python train.py --init_std_qkv=0.0706 --init_std_o=0.0 --learning_rate=0.00174 --max_seq_len=384 --dataset="wikipedia_en"
Each number is 500 + 50 x the weight over its row's rms, rounded and kept within 0 to 999. Layers, rows and columns count from 0. Numbers have three digits each. The size before them is the row's rms in percent of the matrix's.

# layer 16 MLP up, 512x128, rms 0.118, rows 27-81, columns 0-127
102:454517433482462496557559602475507467494477503570518375521520512500379547454588539385482459550461474551490503539513512557444543549563480538495515535516534495572528490498527539489491551468492474532436480486464504375523533475642518444457516428496484450420604513588543543521462436530498500529428457501482486412595389533503467429498495506488517461489516423447552416471525521405483437576566
099:455434438577611507533493451517476562442537492467489540422420536524528574585589509523529540515482532506553521409522552616447443596476574458518497452498537600526418507459551443502486493553396457603454461502531559501457515459416482494476528470437508482530516467470526457648488455469525518460484523540537484461476414478499589459532532596459396539475431526426476511459534492495451508464546
098:452532551549499411502471514509422395466563481482488391553461526469563492489596453480493441558471529444476571499385537422517552548425522435479543550437473509577524516512366429508561518550521546537435478567486612495494531553646477531438490588519514497502505477524497447460524500407552458517449557543456519534562483419437535558444578523518526474493482515446506523531443453493572451539499
103:535517542516491498473526503513540431526515535544488393478492530465530478540539525500436493509500554515403588490471479405444521523433575374555560457515429484557567379462558540520551555534491504487486474536547505572545434512445591437419553451502476514526531487539467506435496529455503578559493508487508458422484378576430428452464499470503421422459477508491645486558505511452548377470486
103:454483497499492448483512597468516426581535487473636489581471557514455504453468535496483500635461446559412564362444530477466462605435478453485509578522503456554460414499492530539472470514562555487457499534436498454493545542455585581502453400460499515453593535491469537476447434507494566484516505516601465512442491507521525507447487424518428362485468454520533555518524450467553442488536
105:409482441506419511498553477396530553505458598484500422523427513458473503405559450502558504524468481469518532515555554453453487578457558461617538505557434471578453498492431503421551451471450446559534495486580574487495548555590502511524559506530500571523420523562565413417500537519427481569509500483592414483509456480591489564510526483472438427399495551515541426485536504499542566558480
098:540489470466509544580550536504425548499428557456487387370416496527527544540491608593493597557481533457485491541566581573505543495552541471487459496540513469557479547458585492579499476482487479495508424517524477498453524525413526431455511463511495472490421456496582536464568491496516579452508546497505544490444445413576426417476563465473466614497413471480482418471565508476407571474552
106:532500523481526451530558540498521513479480509530573430538420479510502517502545505403457527531376529436475518518532429456489456434510501467563460498439479537536505472629470498547556590523495488520508446488454617413534632489502552511517486506531532524483520569550495520491396540466565485471359477522508477531605415497511494522427524462410501447371524641423507529474527564459506532512523
095:433524489479526391542580581532550559479476465520526561469452528507457592560538487580523487475490463584506446544549538450498504450464546526571493507447555536530482514424446405426499544439562452512453460420431454447474580520516469536485459432557402512396517539454475442527533525513483510598543433508587465550495535438491528597542484467459480422514430428549541633448479440547493442492470
102:479449525429506492483553633531469484443501535593484440558453515447462500421508522534585527557543503571511554538582579434402468532411598362505575503528527499534491530453397514513488527472518542549474486509471488435597568546471538566520534463454485459467592515494456482507416470533452547557497505519559497509474491453440360492462473440464434542502438483470587511519523568414492502463470
097:456369456483477501475521535536568523475504476603536530480407443525550505550578483579456481556488487447439497474454529408526497547471537462458442487467514567566553542416446608587575515453530468571543502467534589379541465473456529489517443474529486503546447481510570521536465538588473599551481498539515394486438522504434439607503588479484505475503403476481587471530496464447495463561480
109:531506500372545518530503526526491489419591520432457443459481540497464546541531574518493486567478542530477519563550468457485595564447510444521525521429478461492454378492435580479499508395498474538520517408439572419505472523563458569432620441569580495476537565534445494477472531501536579417485458530577449513557473533551451571437533436518518540475436542445536434570524522475592455482450
095:467642578534427518412435577559524481565449526511529500563449506460412480505493436477468440529523543625471567510477429420443415574515502556518521486496498521512536359575508526509550453443509437556412514476454537534537491560530511551432481466461471490552477483488468437583542522430517477502510560507527574510529491505447505455489525510375416515382463416534451493530558512487574507507485
097:513526485530410554427577531513525384578510484523530515471430567406550467523500499462501529497521540443478499492415525573516490427466445404503480432415453491512417569521461452525546421484501483539506487460459601521527548553501526543488528439473597508540426448520513533519467530445529547505594510535556510493485368457608542401463514494611510481506438430521600493500569499531417453521569
096:553537530540528484459405565442520427603541559536529464521448431598525516465510484447459461535546488453554591457497424430473485457480529383431441510532494419548525532544526594485471444415488417483565529536550527517537572558397507511417539511582494396518544449472546480513505552560535508563543458489517526513489516540487590435513512542556433508480559578517505401435489420428470497482557
097:428464491442519521548498504558512464559380425542544470509502493536482396453601573574498530564533461524549484544548513473563564545469578478517451474518477538580441468495394466504472533623462464586478449381527557487440476454566554515504555484520502477522498452504455443448450513490517555497482384530542491504411527378557493565422561474597545457470492516515507481562506460602491473538537
098:476494510426498456520532570518525520436459518507561455548451559525471449463496461441583484498490559421468555522507520537420458628527598516524503463455451543509418441404446565514534473441531539460515463455562493419468514619555571453492469534570442462479515594505519481453342591558525477468480461567519498429507457484577534456459586532475522577482474496446492407410524538525500505460548
101:481402451428520476368524492501489412460547495533587502474493456521454523536488514530408507501511584513469558517594475558444516600559522497511503467391431489535367502538499516527480592506489479559377494458522503486500484524565493539430491412473520469522532516468546475519518402543542552581483565532488440517445508426428442581533500392573505551490466467498521501455519587413544552439532
094:478546449410582502466537531477434447525494519365491541479522548529467429548582407457478452576563489426532499482559438596470492585507547496460480464523530523540457515553509502576483578443545565480476580453461536482470540501490504519464473461530477521547531566540429460620536553546432511465414457528439522384510488374536506433432483485514459468452489507529491513385584491562461530463574
101:534496519471556488418591560461428513488573505519491563475476633534573475626511493610483494483522542434461469490454493603484576500504573492544513421425504482484425457492555573562592446528440495483488513477485474499454492446463450582509501443500500470512484524544535416514497479419399572565514517529552442557498527472459510505398578411460448377453529508451523450560510482529568473464554
108:468504603528495413588462511506504376513506537550500426489473523516470433418473422501428521566482516576442488410440546560500494587477593514501440630515550555534523406573523484531518461566539524555511390520531515471495584523529431504454446493462441541569539524523565479506453489488508559538500454517437455519539494422580525520461600582520483504454404497496539479514601460428454537482494
100:482508511543481429538612516561444528574486569530469442442454579549406527460478589514490447542416542502466528479519537506481541518477572451524554521517470479532486454412484443493466446533510483444516514467477481489549562518462603552465507542571425477497396598529488531507485498454404569520506569487554534433419480452522535482553507433508498479417509485578597471493639537458543420413388
103:552499466464499500520462591527481396635507570485435539517434534500620417533573518495412459537479587464465504513546447428571435568462488449556494469525510504506467464531352516514497516555483495550490464508490439440427446591568485489476562475495551521523568469604496544557440553458536514527499577545437463549590386433401557478502548509519489464458496523485524471452467433483473485505477
115:556550545478466393534522544506458504563579534457537554458470483543428492516526471550462534515525574468542413457463512458541494568526452459537554585497516539534478526461508531512491599508526489556504568510498448393484547487501516515451562437538603447476463482531524537527502526411415431537400513638563436496469455448582609453497569459474449376485508533481520372479556459540538470535457
106:474456574445530498578484563536453472568487508402590515500425527523507491436503508485532477500568610527510567482520526676518520545411519581429463545508535566564547446559552517479498484506453489538430548387438461482473548514503494551382503454394478496481494534504433464542585537501518538518558443559440547532485486470464483481415499541434439453470457396535525510462521479416516506514585
094:563450497525487516492477515492523502419540516451387441420489570485470534502512542525435526557561530451467456517417484494379455537467518476514500519561481552561403473488502536545434503444407409539526499590565421456620480532573554543471587547448537435525471450473462425637490534581564518478490538485483516536512546543572410529531491465420413499531514581474564505466512496483468520408492
100:510461484408615542542437571518463372633506508491520517420412497514499483470560491544442494483494530465541490510472484467492518530367517409442530500487506582522512494476532466604419524493516465460436531532520544523518515504501552500441461517499428460452521523527503506483516537454425498487499500599565536434501506484545470419487589551616503441544487617539472379431518554397488438521454
099:524514505538485442574536479410431462462588532493504384441406497444512468486496505552590555630497461457495519451488544531494542574438559554498528453536461518548429526480470475534571452464440507491488414567542599500603506582532507610532512526529481456477462496507527469564425540432482571477594493444536484532459398478484452528538465464549412503580504442486538523448571558470401478465493
104:496584452572487472521469565531468476548441477485535569499462554391576503471591517609488475640506486553471495526509469536470643480495488515553485513477628485555450581507529488571500447435512518489492441451539578514539480575498542503478430424492533526518490464513616510493534467449433496583460517570526456434501523533543420475402543479488449435482478548391501440465537522476434566457527
101:466535508465437520483449521578494492543513467560473488478471593499440555520527509483449651530532554447460490434527539504537503527562562512494452522502490444560369543496478496472490464453472470507458571505537472461440484457410518559401493494483532485515521542479546450523479454493470494459576398543573511540433526625504557463472536448533423499521417528417522380392619506438605531541541
098:558490455561500562467506545539471486466554533553431449438510592518503463512525483526537471448457561525533462416510498467476498577476508490544442392492590465521485480567443539518546453551429412479490478469534585526516477486466527523478516555505406462521457511470509447468566437474486597537399390559470542605507509526441560657588492491504434469535384564513536483489529526385573477458507
098:500539620426369410435502517463514504562470546490507554487499536444526565495531547486507562498549606415540550460523446514535432529441603524473470508467467496538507471546482434447402551543494415512549520489454559512457426485499499584470499562531465516481595566472486475517515593490475530530514406555487574531519566394524534486493438536527434461459535472400434555506533475506528546359483
108:470462570499492476477520566535395486460543625510470471465479513457551520494529431584455548500537561479558495499479516506482484501412532479566466569386565459605536462535397569472541564480497502568453457472440539492438613417552535545465528560443423446501483391503506446435531483455479526546536485467521470494477533520575460515500483630625471518461497542458513450520522457392498436523453
102:505527502491534494505540498523463481546505489607457582452466511569389502554578391494445401549456500531614419501417558462435507497466500493492506541464459554541448476521525415485513527488472458507479439523563599437486541552486552548523554523446515552453507526508409463526463485431528605523484540567591423547559433468460401551545534484496487485584451501432482487439584481533467410425572
104:455467542566512451582417609492396457611511483512519407551465467483483518556528612388505447580502481545443544521496569423454488531492484476405508490573574514559507466435490555476543527507519535441422466430612510476548416450532573518472468461552493475496512477558479507514435392509500579490433542532595451529509588409499519577549492501504415485506492503500545481493442544520529471466478
093:513554543533527528559521522471518426514499563484539487600479515543528520428525532451550422636548472578464477479420429447502513567467523504501494468520510478510546652492532521483504475449541517407542382551454423502485528558453524533519585476575526527487537559541514496422450483595443441541446444553485479503563498457490455534453555448503389435370545485516499572390494490501487543472567
101:514571540511538434458638548448471550565601596510440470479425513499502469421550481493488475504538509424558464503512520597462543543392479478522554462539570543537407474483583459538488482457534491528484506524560553519569535479515533521384497450492575469566475572522540555445401502445476634567514505544513423536551458503429542522461515444452445451471507482463548391514470470520498424545537
097:541613578501501514531549510483438537491428576465591365469481623559469528437528467426446464493486496545510550517531574480482480488474483376534449560557524469575409542404417504526505460562473491476371441436454532527424486541513520482442520449519434471528501451544495519427450450482526470488541521548550538402428458509448566557470548556564566505497476528458519475483502516475606482498523
100:489507448578465446495457461566499487429498532424554516466512557466443509517605494482491475503495509596566540542539451469517502571510612462579597513456495517504430515499521412472470501468440453494470476458533516533484498475484525510448528487455508455641502478592535505550501443500512557616489517506582476508420414419486580517460470452511374442460471485379569521499630522488500467400552
095:450486526531421458474578514516524506462475583488531488569549525476406636456485524434438446520416531522514584479474473532483455499489521471496529461414538483517378485563380523485535568549465461429466436454486523525479459480557573498382463474521431538477623537527514468528457502594496497533545461537483525522551411482448526617485552474474413385470455490516586458502528508456496562546527
099:492486524497495449513582585435576591516525515570433419509456581548476498477476431491558511590546429500514505445494509468458425496486522546449498522555462550549443492407521498522584506480550561603539462523486441463484574554430593498456590509537548410498527443526482502529442420524473502508571426561471484455465395513545485489456453501568459483503363516452505443483527467386433460462583
098:448495573449595581449489611565455364610535492500515538449474459534487504516587543459497494553444529522488449502481495510507495584370516513509499521415486539524557523595482550525490404491492406515552582542523533443491527569473489485419454459473483484552481477572558470540615530488451439525587454495569478497503533513443459497440596494513463469452470416545493441507542394520548545536512
097:600456489543543506539501532561470594520434622528457407570451492511446424521573472463550499475482516519523499447500485465535450553405643418515481532511573549568515492453454428524484567497521462458502493428502524540482497545504509493511441511422498511420503567465620443510427553585490499485482451543573391461595492446504513483513458547484484457516371427459565444503493569492456490448514
111:463506470582532526485572502567399454568519511594473490514486472525523490590596455524475589544460516436555529474617540420464556463397496494531561440459527535644474449495449524535481441531516534477506512346524528433505568529446522487411542519462523440536505473476464518464595552468581536510445434508509455501512451553471469501451491534515419515414458438443539422438541462496535514440491
094:525510452378399576519570495455427541549529445527453416443427519442517566556492606505459554498486485375512557559501411523515500472465465550449502513565544531564465430549453539463557462511446473497492496472476456467479523422498495450413508512447494526497527521452507491560513505613558505597463622582554430468431468461471563500512527523631472457445506518498565464510550432519468452524548
099:462463487512463541430586435514427519479384519535471510452440476505480463516534551612491601491451522464472514428477499505560425482465590483529494400480563525549534459427472619492493496446422482550592491474445445518495491548583572438526586586557393531485467432553496441485589501457435552488506461509540474516553475448528450586502489520504448436472542554493499460415552478497468381507469
105:478497455555482434496576499517495439488574567505468473524506527483535507457514508500508423579480524493575513458558458463406488488466534564576572449472492525533467475548502546508453462506516517460516481410507453399519471489618549554453456528504514541561581581545575521508447405424533602534347539504549486535561449418525481537527517590604416492432409507486527561457496467449578438449457
101:415500518525572546523519559479474500538445437610576491426496470478474489502514363482435497560447629421503559485561529545548529527467584473481532614461507510564456418559430489447490492522543481559430475473594510510509463498502602550441498396433546504453557569552407447417460441506531511473444537482463496495530498544456480531494557551501419493474487546443497547465567395502497496553536
100:489537489456476402569444550492532583512517519528503503513435547539509486564579512422411507494470548496529529512453628513500499533475462505539501523455525574542496443453511643570551472473427465452451466548475576451489519441501504519505429435537488545451495418612437522494461530479576474536490458642589452477516462564531433504480498452488467468412519542425530477498595519402420554575455
102:472574490574463458532494511610478497573554565428471449477436472497519491532430505568486459482514558535449536479504502532478451582432545516508470489560389555530496508561572488443505527490519488477420431433514475497489496567474514513460549547410505444519503532513583599519575453478537495531502481559418529526554446392399528543523534486440485514488412474507597440537669409482569473511580
099:465510520504603598428567504538522390436538485467538492494458499454463508492516552568441541525510569437506518523516517521488533443406447415490436425521473556541460496532442542582607457541540453535552546528529534507535544463510445535482588454525611493523482466568568530504465474436461450537498536570512388617426436453449560444505553473463512491450490471456602502480479558500475423434598
102:560523601557427578589564577500455534505494559484474465416425473410460537475499469553553539517515536454472507407415536548529517516505553455568484556545518510524526492498531516565548367471479485481525507487526612569467507565480542519471427463512475435514500454519482558483422380436579470573443473553575431513508496539473470458401662494502469496516462455418484500436477455479486462501498
101:411522521530434434577537514540481452544478524532632521476442463508468551428465552478489505473537466423399516494491464423570487583503515558484484535514545432543486594500488500513525554485481523533444441488538458470543514569583488555396554476537475553489497507477597492456515478561415533515468619540507471543506472451418620492539536446481544472437428482438630562414515551414544511446487
103:454482529558439567521480561465534451429511482408521516479471532514522505472534533507431469502522604475426582355465523532482466542508607385407458501441439511531457461529559543470478512535556444479584515486486538466516553620600548545520549509438584447494575529607533454444541501472456529528513427539485453561507515446508536500426486491437438548502458600480560450545454439508489478466567
103:398563534513455464488518606543527468484523528462526447423509490472521478503487541491470468534581473500409543529398558567484518517384533479400463494431497515561474542490489531585443467493590505466513500542454557483470452543532530573405437483426567507509399555449548531532533522516523634489569517592454532557460431448506506522481529452606428434465527436428567463516556520589536502521533
# layer 16 MLP down (transposed), 512x128, rms 0.116, rows 27-80, columns 0-127
101:619440415591467495415531498513544447400422476525512572497456501573483448542480534573517477407522512411454499451542562551535411469528458435535429530492489491387508479482490458550480491599454421487496517499481512578481509452461472410493563565527470508570463539549485488419523597508560414552487498556490496495455504556468563581473481617479496533516566509490552542581464524441552447529435
094:478551494422518542461542494555525531527517585568553478530459469579362453462471456550519490409371441512504434457519554566531538428493533480461514583506502495372584500556510538438531575510492483430515525478489562602516443464437524536483511510606444462482505472443582425459550540537576398448504502513529517511495473452508508505443460553511597491548500515465372476519487491562406471514515
098:542564467455547472579520474495485583489516504505515458468554497477432475520568562500470457555505508590480547398472517378534423537475489468393499476525420518524492507538492550508441418520500532509449484549589416520496444441482510592475592489531449478474562439515631466539404554487530515483456495479551469526402520498642472474376546559466475513446484484453600530497521572525540458494570
101:523457449497440443489478480526554602500512484549552475511665589473518455391533560499517487482544517495623444456541516566445489495603471520501479526561521503428438535538490487572535499585519438465478579515478499475465564447502525499501381462530504446454453522479517540461458432539466436521476602488469504537480527522460527553526481531464452541558489564562415463322488409543476522487456
105:524489432458515560493517504515574416517438457532513482460621508562568474471492427495503534503461491494507450529488460588503517509585548467506534575455455413315399438527477467478454568468454472494511493597533538646507542502425500547480602421543524449464540557492431473428443465497568526557472499502483494431506528522531476560480407510510498544526535490453500565519419527529427480572562
108:427549495502467488555512465403544491571512481530596625471504502465542561593399524522422522534509573482519541496522442545478509463500432445463486435457587550485437504586493510463439452420509560465499522571521471490466497559483558456462533502355534381496452544500422499480591402564571417485446563502534505481532514560511452520411502466525533487527534537435462416473447502539551533527565
095:455472580502458450381519414554563448511523493470561491456498483490462444495528460461452461462525454526523530451466609446421557478516444461489479473493463519387557436588435539503537408521471507463506553577457546564609538496487530578495477525528507525500554523550474454574394567453463452510470480487469550448508550568401524518514455596498475487526487552556440614512439463570622563490501
101:550565420607431438592427463559575482526435553364506486433482462467498443470519448548516414566512503475466514463406504499520466476501461528447522660461392569451484589556513479540524515501507455526472506435463456553475442458507502577441550523510510528465486525442530512455548572513502526483493505533486539533460476439492484407580473561530541532544615485449489607539526434548556503483529
091:487492564562573610458479490541503480569466493476526466523503496478504502492518544441515515538512425401556535491439474505482465512456482501509516500537452555310534478479541522566533429508480569532450588490618439501491452533446475477510435548435503486563481533576462531574490473426529459401491517516465471491521493479522465499435659473586551556529451574426413399539505423466443528552523
094:480501464458444495496524385478609516398508477458488481481630454503433475535502527484519357480486553528595523575510480592528548549606518505510482490480463464395541531508558581515432557525436488483426503557449500446423550457547529436468521529592466558492518565498499477450489533510466476450356456567487544494488521494487535481527491544582567469521461517580472577430433549552491475446490
094:451587558472483471512511473505437403502478578472445510429558523490441474506505493530509453475585461488682502543494437495456425504514510504625538583485518481377436578496485476464485484443480558577467553532553499525471488480557534467495524545504523512533494469420470455510569493419548405515459441447521552454531559543478527512471480596535447473474533461474382560490401545541550536397552
101:528582472458466486550506517534524474534493485480412476527509447475453476498479478462583462404492516488563536573468555507401504560542403545502444495419501526458460434648424548560493482489463554452508534427471450416574593545515540500475573541591474534496462491465523439465595507511513454430495549463526568425534509565420465508501455487559589553560539447548482526499419546581429533497391
090:482455493492500433518497544479502446524490487506443466497464550563550489597498517556460574450483565481456479523491499542561475460465630384495485577561450411461515597454453423497556492471589535476495449582468484556498460524487521483505447456447456441466543444573513578466525467476445543572486488506471400422489477536532532506488590601620534499582611543550448445511412457530481416452529
095:434455608580551421466496591455508510437541500514474541510440495566463551569453558550474584530419452499440442441555437560489448504482519536491487553546514393406510465494455619485443462481423509443483549570430459608454418548452527466478513515498457482557484555509585546520450515568473535498428480465503483426529528545552555540532527510473456560536539496543421488444424576387495503514489
095:565480488417496486508495509499527565409463549459491565545616519469493518499570499542498509565485530483518445432523553531552439495555542536464484421413483544488485419567411514503487625493531516517385495515532538496538519447467522576649465465428489528578564492600509423465417469479518443492460478579484509482533495571452387595512547472453461505456455438445519490585535542445520453546450
095:533439526480467409488486506525499505488464584462485472575530494498569515458459531411507453538594523555516550440434515447533465527494476470511516540529494536383515461546616568460493450528475540540513474466514416635593539486468478561533407438492469499518511534571526432490565449499454509488556513519469495516685440494431535476526408502473546485416476567532571555519471564384485446452494
096:492495441568468477460396506539404530480409494531527526532531492552485499555511543565542416479474513569398505493479496421537444486429484495446542551534531488543428457555558442466508498464491462406457526465578566476500595446550396494514511523466508517441423556465604576546665528542518509462524517475521573555459409437483546529476488462532547375533533469529464496530531531511435544558425
094:509451553544487393572495568476530475496579484558392475430501491553426456436552498441503471476516466529530439596456562505468518451426495534522534507559499471406506429576520554520482497533564574439532377417437487507431539495522567546565514685523494483517506383401559447531466515503485474550515524500545529467521499514493495471510493504480568492484556487467504431584467419513536496583438
093:467453482540530457549454433486446555442468485470607483475501427478499525522517504512506457556539463396463590448435578546475499397530438582435487535580408533546511467445515519563514526491477472527445414534550568554527423464536526432500412526464511466485411515493509551538639440468553475597633562499450396520445477621534513553506533502492432529534515548506484535469467498470517524487474
109:472467431492489452540455575487494591489506485483522486456499475459413524426455421514432455509492563454438524458520523409491486559536478514548565478466477511622507450506452398514543477524454515406433494518461507544454419556527504460524518560616535549503491584489491620487430537566478470485517570510461482531414545507504514513569414564580473492509464470595598565449638530417530530546498
109:459438494448593446516556466543469515379582512443495454472542511492412511486521461502468507598475461501534497526491570437502416590493550539549489502576542532487481585498525458476430536540434470492470475503487542497538488577500480442482614555506548443493447463533531483541449468467490520537453492490428457485552547616487456557541511509426558436536649377497432561516487549591479434423423
106:418432459531559482472536513555465463510504496419530533485562469491555622392378507615516452365518575451457543532506490487518573459552469442500455488548504424532494515476544445464546519493587542524569540493547466453447546446495550503590536530455522378574532555533488533438574476479535473505468531482401520472395583439507525559478429468475547482442493556458465448519543522480518514481568
104:508528468563523507453444464532555505599504419465454430542447566573505487534475581514515565467541490518547493577506480492601509454459477428490541490479530595449498463438648504526445480488444550501545535479444462507489476520553368489537453552486538400526505559469475472503583469427397520488549537356496590401477542491439551520440542475500452543497556482423453463519481525540547446556550
121:509526407452527596431521500506528504423475513478526578411590413496519506453544514525496439417462528568480531474517545497481528476567490446412479437536475426513474549478563439474534583515534471444491477498551495435462536523457523592527567512598526441404468499501555583622398514523465401480463498497475500520465606499540553520517555537553472420486627466511515537427419428552509531481475
107:539557459525503412535455453498532613455449467548526506532448491493476422455534516476468494562455506506485535478500452464492335435643505472446468455433494493482579515381515460478499555489491498537474551410584544517596525478498505486525543556547519510514470565526493555489590460573343502531470440495517471399524510541511441546478460521566544431447532586485547565444460540530519526577495
090:468524544463463448543533531538479411519481515431581583555536501452462468490560459523503511443489384492580522425598551506573460553389547508484509468516565523322608531531559469533495417514531574509500486476465523463431569490514494452500508510539469608492506465546509476602488528483447478494458440496566548433570552478474496508501484438499502533468538397566397502514460402503459524495434
102:631527579587449558493460473503448452500436416504517517455578450522560475493409487412493406473449386433387567516445471532484506540505553521500525492452567493504451487527515473498449471472460547481550537473474511599552459483511586595557549452500464516553561502607533523460549545512521418547515420546458465519572519515495473478624471449457448484502477550457466613499433546484484508437513
093:517494486394520508455541511557566508492532544611543521482517504445477464445481436505481475469526546494491450436569399468508532492494439465545564402522520558393488486541505436384437543449502528490507590485577415432513509436442472488496507476505457547476573506571530514440455538602422476574414489550466585466513594590452496465502443478551507507538578439492418486483446554559527577505598
108:500477429580513464562445534504512453547539515431655539506475465510555522541446491483535616488452318564510502426451473535398632447478482533529504431572510473507383560555548518512493504447481505489517521416435468516516534581531457491550448451459484500445551549492588433514507483490405457559497535487502452512468577502596491468466491493524454526545507524439459415537477491508535513463465
099:525545518433510544550554516486467427531469571441534546504505451421540436525559585533473487481462494525474426550370537585493454481484560489603494514462399368415496472557548494444588525438511523444534478573454522503502538520572447524538640485560439511484527447510569430552541520527476530486439454548486499448482498479507477526432485456453563454462511427563510532573523517604395508442511
097:525446494517607441513363464493545507497470461524428461571410431621531539521529440529459509506490535522542460476465495543439492494526469492450453571590481456500525502436540417433488511391546484453519555472532505505490588516490493476505530624564512452417480522449513488624549611436499485426534489464464442426528456497535521510585503594534451454450533515585444390534503512534510534527528
091:573516372500624506498422456508492519406462472466474482512545463468508492476484498509469460578518421532484476459507547536455546537514439495473565517570516598370489476491552580540458509506531540478563501509545442507547645456523516416591507526435488415487457470542480507456510521464464480471486559471520504433532370623504466474491529454389511560570503489553460420555473541501512471599497
108:509488478504463533479563533565439619473521505494514497518513512429473503389536510521502472483491482576515459591563494559541440517475412378409604489561512462416573494495518383508458438500579538387475482533453467542438536460499473480599525460442480530460554494541489558464489481455543414541463461536394529459453479443486562524502520548531538495537604466463381500529544531582552526514558
101:484561562483542556459538567600479471529460496499508454465500385450469556426477520416512504514501548490434466549545514573478482569481452500520575423444414462359583446570536506508518500579482492421566431393523447515540440485472493514519491435503546565513503497386498520523470492488481479443477506588584534512556543484595535443494536390476457606459478524553451422583483535534533503525487
108:579476518578551550412571478535467527439551444406498592467568521535544537498548493464462528504459468532414492480532615499570574542424503455484422502466524489498412501559452488515482492560568481489505518505468552558535482430469498555489385564505629470426537496526586448448427441432491448434473420487453462531466628565549455434459564521443539461433483534516535488514500549507520459513561
089:492465502499521514453487415523511518442415498579432524454535542467510460523489477504431549326500502467511539540473539554503517440470534475542494557405445508489472494482499395502514537517511397584524570430455536576472497481531494466433515492503411515574524483530379496435548517484570601488535521473596498578448493542520538560549463619472522518584532505448581452620511511556490417547487
109:497518586461504393525530547502528506459533515477434527465494573557512469482422597512468527490395522443464564543452449490511542646495557474514606522467529536490459466503518505383517509481592457503554423498548519586439478571508462463502492493545523540479476539500465483552450504536487529502451451611369465530468527512497408369467520504421459526426565509517424494514462588556494559486415
098:513371451480497453487560481472504508523538494475613470514531495426560474621538550447564499472484401595512476563505502392444513565540458559550504397554485523520527511544470507463428473544524480501574577472562468487532490544465431559525516494608548443510514483471566412451466564401487505532538527453581488542550481427523416390505518442517409489581479451519503544471458536448461465456553
109:564517525475430508525480506530503503524474599535560490500463513527455471490472458457537539467474472603578546514512404404519530569530570513431515548479524550565453504503478500470546470426474450453473497422415603504493496451452558610448421493492579390474463463618485479501542443490416551535485468435433467453554510477472550482544440461560511551499504470427556410643488573532552459563541
090:669509525505485473469488552438431440492504499468451438475523446408497430573506402507494460573400487506546522488525464475511564504536568489569473489570526537465528430539496441484584481520506503517523503476481437567479592554436520521407425411509533499445543437492477391561531641600499532554457540537527504548474555438516467486448554420560468512540528476433452564455535444491528511494563
098:605539462557605558451437509500492416549533534453479521452530555477447539534408472420467512464508476522463451521575601500462530491523488540562578452449508500381541488532513493408446572459522416471413548542511548564506485480568498508590466492479479497501442591528388512428547549470563552469438444500553481530523513480528449487540497520401503495461534446457398481386533604529526546477503
099:561504446582464373558444527478414586446553498443578530499498535503450553499430506581480527472481532530522610462530488478466485492565497541475552454539444458498497474502449486598446593518442461520504517423569475531470500500458495532445440514363489482499518473495486573613429539562469534543491551442415506418547535515577495504552515571562482500538560459469389566412467490467472492465405
095:512520563529435495489450555435452579448547506572500550516522506495553554506507460571481461568455433471479421487425581545479525485474522451482463502509540478325528631486493596471487431541516418485580450423544497511563438486512523524500541423551554488515512468520442458563595529385628514494547473484498454471473446554520495510552464469512471552483479459445536487477458464516414484611415
131:534524465477411466508469493509473528545533505504511508544578505516506586459447575525515478582482492482464653452484575497518478483496457441365450518494498588613481394512490511525564508506499541570495537546496551536462481578523517555467448458497536498513423507584512514480435460559460526550495516493491535469427419481437426566555482488460348567470409492406571438544622499446476505499490
096:509494516674585484503544479513494535487444503489473498516412532498352406461532536503459512497483493516513556495547481425532537517479543414508566521341475469502540535489432541510392525491476431540513603493500559437527419512516457520529554508533482488535541558506537568512481555414513466438490509475559462483504449488517485506467436522387579528509530500434488413468622586476563439540483
092:592490493468551558553451533505525415573504512515547526442525476528511479489444477565541426555535518569515479506461600532419495509580452491524607548481469516402461519473493434480544466533546497465545503543561503518560488421499517562569509500520491354517474435477501507463448518490542366544480573458523478437425572534528459396423474499467468436626496401532438572549464508487494438445565
107:509425499457558434647504559628549457387490497481463378472480409460514481562518499519435452496479513468407473446497479475521476523622522525531460469508476617445486421576460491442446479469567493541501460530577469581560473631479544458500643525525503475455442428566540515517512428511498505486513531452478470488505512539463547442495516459513545532499469499551560503545467520490545503479587
103:364475450488457460520508477502465506535459568413463471589498602518524491509434613531544528565521469431434541452466484470417499462488549481453511440563454506414575522522598521486475566517523548461602565447515460558448498605566539552540486482475454473585474518548508501500509517472538441479480349482576518500431431434540476536518467572449466492463549497484561455555514482452611446527502
096:509524499571543521449574517580519451499470453483481428493567503562496534471444469601566484498578471499494464487430518456483546541494485505495476529490479407465491512558408447425450430496433484563539495515563519491430498530552507484376510554507516580527489481361486444559591424493518466412489486449502507481546520474496606442568465646525462461588527570485500526529474476620478400511440
107:477525546534418566452491427544596456531540458516421493443454466449486459561540513477506469460528520470648517527428395498477527394476525541519467480496453495497530506464547536431491487521543484453456459566613456409526451510547525557486525443435579483501506455504533563519512506438505452579460516555553599555441558456541545432592536506507440534500576582549428457379554427489456474503535
096:562494512498431456574457484424474581501445513512545398550526475479512630535557510520584438497467534474418475533456464521483483521471547504385578555530469460465452517513558475383481513553579536497403534532425383513416545501502581511486432556423473487477572553498482548539515491581597533486518496466501498459515497508475463580563526476530470450514515572571374510399434502482465487510461
102:522472477461536494486618494587483503528615539508501543460483418621610511452480514432521448520439549508523415548514528504509428519432532530458541441473512534440567573492478484381441518422400425551458498462505572467554475531512532528435600492516482506510466519477521430525613480467480535461518430473388531497502486567404450499563544550557466471509433436533557493567543486513553426491488
095:539580499518519513508493488494450554414510428498418529441550429473502555483537438564437496513505400536545572525512537499532561390466531523477524548441463571339484501572480492426496489510558550473549549490476502578515482589403484591608429468504495518479564533438555565511499527368400472491487480535478555455491535502546523420492464485548453542549485522481522505535374548481509449550442
100:519598536479534504510504408592553539492512385559520514493596435549455487492448481391523517524498529455452481568439452537545538428589463407449491492470422502474574481554462545460493538474440523427509479491567545466506511524553509511455435518449549633590457510392474544473526463505557538425450554523537531441542441569426504476538437500551536430477533501583434469516497603526501528474418